config.yaml
num_hidden_layers: 8
hidden_size: 256
num_attention_heads: 6
num_key_value_heads: 6
head_dim: 32
intermediate_size: 1024
vocab_size: 4096
hidden_act: "gelu"
norm: "layernorm"
norm_place: "pre"
norm_eps: 1e-05
positions: "rope"
rope_theta: 10000.0
rope_fraction: 0.25
qk_norm: true
attn_scale: 0.177
bias: "all"
tie_word_embeddings: false
parallel_block: true
init: "uniform"
init_std_qkv: 0.0435
init_std_o: 0.0
init_std_up: 0.0435
init_std_down: 0.0
optimizer: "ademamix"
learning_rate: 0.000769
beta1: 0.9
weight_decay: 0.31
lr_head: 0.00429
warmup_steps: 301
schedule: "wsd"
decay_fraction: 0.66
decay_shape: "square"
final_lr_fraction: 0.1
batch_tokens: 65536
max_seq_len: 1024
doc_mask: false
train_tokens: 471600000
max_steps: 7197
dataset: "wikipedia_en"
Each number is 128 + 32 x the weight over its row's rms, rounded and kept within 0 to 255. Layers, rows and columns count from 0. Numbers have three digits each. The size before them is the row's rms in percent of the matrix's.

# layer 4 MLP down, 256x1024, rms 0.0979, rows 214-255, columns 128-191
099:186113057153119136125122120143190101138128141129140109149110163104136065096077142156128106124140128069119175137143123095106105138134119136128165136089112135112162186122140136147059156141184135
102:106136154103142152127084125095124158138181111112148132106082093115123177165140114119101112136106121181111099152168197133134129127102132117107079132124104124098128097255144166155090145176106142
100:150096162123091110131069178145145128159174138186171126145126121094146110111132169191112124126171131111078153110167176156190184133152135124140053197053073109124183136040111119107135122144130169
101:126174080141101133137136196121182110127129140148056135139179153135123058165176095130122098107069129107084131171092126128143105135101120112100096170058154066089094088162104124133103085125157129
102:153163198150110151116139110162111157066156102124108131122092141080133080076142148153121148132128133100098220076089139119113107110093118120155142113093182079128156098191131133151064082121086091
101:167167139129192189137118170161107110182091129078127084155085131179134135045127102106150140137146118085097114216159169161177133142118155122145089107120167159192140106067135088127194136074129131
099:118161113145166116169144156151101103115161136151148184135151149140138157183140148119141138142180122136174121199134120105100103144132145128096117099083124085164154066067108146152050145094150146
097:076131117135168116109116198141173117149115178058139142128159114069110085164154179105144134147095130169180141155107109101077118138071112116112111125199125128214125220173179126156161156093188136
101:167110146125055142087115155133071107079167090214185141139133125164111184149141144114099141159185137184101201149111202181182075118101140126105133123122136137133159106128107123088128146150093119
100:092113108136085126131136144132170109137076157173168169165155202158100133127128140090104178153174141137155148152181081123105144121118113160121107091098159119073157156050159140137171148148154083
097:157119124116127152151127093157096159127176132162123179141096110111156096138140065114154207190150118097142168074111127189135127154151145156155127116142106156121086119214146155120223085136131122
097:082116163118128154087124120122138133145119111164180135135106129141130122163164131104145160111102107180161138126142126119122054112128105157151067136125130123147161174056165084080174100110109046
098:114092115124160116175145140166139123141157092124051115145127136149099143142119119117141132143121194110161094133165136195164042125113134109127148078139073081104129136098094194215105126155073101
102:112088192144081145136163110183094150206089119200111106126108176145086149123129103146184138120106132095086091125189125086111132118133165150138112145159084116095102139059106150108130093126106130
097:127159160156144098072212143141175127100182091123212133138163134160117140131137105143077062099093142085151095146119138103158075112144104046188119179163112133147141109098147161158206158142165149
098:027112076149117137142130165085108139111147104095139073141124180128124106036139123149095122157155148128119149130149157108111099116123170154120132145146133131186138158159091156163186108097094104
097:093117170115138123107086102097063136112103202118102073165190093120121140140079138134130155119162157142177099105107129091073128124123136118164102113096145198128129084171152114159171122115155190
101:159173102077073144196095169117097135135077052105089192115140107135109174127166136141090110155115133148168102152159102139116161174164116155099160119095153154196122056078137127146134138079151078
100:127117171124133002051156153128107080176069128094156127081137153128086167107115139105133116149101125132119162199165134149068151130114172099106167111148134151211101145202115131189141125137135139
101:156103150134118100177109143136134101128168101157150084153143118133099114176139130083120143167134108171084129099155117160128142127127141062142071142137135140188078139181146142183101133118081166
101:109148136146180131154132125129145090116157122132166176066126102140153147103070080109115136177097136125108090151121145151182129124125136112162103074098151136140161187061127126103173138074133120
095:133157151166134150159106102105139129161157100215044135163185106122164068070159173139064105172157117103129146132151138139141096082101151138082098118153183162173109167092066140139151103154130143
095:171130189135136165146125065114154127123138149049159128155116129152144122149127118129093121117121148188118155129118158143123072133109112123114132155117139126219169140081118124113156090177069118
100:152098082162149218153032134137109111103095130029187181116137138063170094105145203145108138165113120071131161183150147146081116114124073123100123112116143053172175090171125103153124125125075034
097:157138085135189121110123165097083090128174132124174056114101149091168155178128135143124158117145093102138158108088127138123034202120169137136131139117117083115124159119134095142164136177172159
099:165178149106193140161172127130093158127136099107103155169137103128116146139174112162133151125092120085133137147162115093157115099080136103163095122127101097096120160120094161125155123177174142
098:092145089103120104164110145142159120195096111155134123096149118137149143136107107076147139152111087132143181131176141074137138144088146100090092109089101067090069147021116153181140094120100101
104:132142151079112129129102123146123208196092105196182144155079086117104158134136143129155124182151180121131160170127110139117103123128131130152099142110108167159111133064094117085062107128108196
097:086165141174098069092131096092135163097116135164108120113181061146177090106132176173134175089167112058143024165187142133161110142135121126126164112101167121127122165144175128152141132105052097
101:100125096170165145171161171150146135080126138165145107160182112129158093079143120144169142150112118112142192167085121090127162098116132155131125182159130170167098155123062137153202180165101171
101:191133095143186150116077112125167169077107162121096124142130151109116125134125100134127121101154151078158077141084105160044120130109120123169102155103108106126126122226088104142161146078178097
099:198134141152101121106153112140144170144089138156078119132193127112133147161112094103130162117129137116089080157134116081129106113129149075138154151141112180169095093061117094167113140161118110
098:216106163108161165078181112194153082160139152082146135087100163152176105086121085150201113138160131111106161104206123094126116171154107127148151130153135064114169147070143104167115063117111163
098:104150155114125108172093118113092120111069126144123178120144149138072131062092130108162157073167150133147109128125098120156148126128176136147110168090145137138197134197127111109116073130140123
104:177143083120134126057163119130094126150107210139076112097116161110130100113119097127107117113119087145098117128092114146140110120121113118114149142119174099077159129069130183163134092119154140
106:167174011154127089152164103137119131030111194113147091128130132138153131166165177086149144133085134167093130135079134130141106129076071178122105144135092094095186108156162087147141064141158132
095:092124122147154196136125142126129133138108100116118140125119191145103115217120151144148196093101087225232099078131109128101095141122150096213179153135128109081109123152157130145128110104176135
099:091108132114129181208062129184144068037159147153096126154112134182117190144097117111144069106117117145126177151080133105162142139162118127146118097113052142156108157147098108138134123166127094
099:074084109099197163145092124099127080117123135096141119129114134160165083153116117218158067121183144084060117143093131093141148145072099107138137120119133081117140166000128177154183081138133146
106:129120166140117231070114160119111130166111154119119119174134095195156093077120110076105131167117150104116103131088152126110134100126145109131151077141127114122082136229151161115130159149192149
105:146135171142148112106149082147098126110138090152119125112156128122097109097114109147145150195170116130117118132144100153155124141115121175127141107175108126080161198147101112129103103180122133
097:113134154151112139118188042146101132113106119127112152154069138100102126086184074153190196150135158090122132136155152180096104124082105169105163137138158108063111141113109161137126093148122124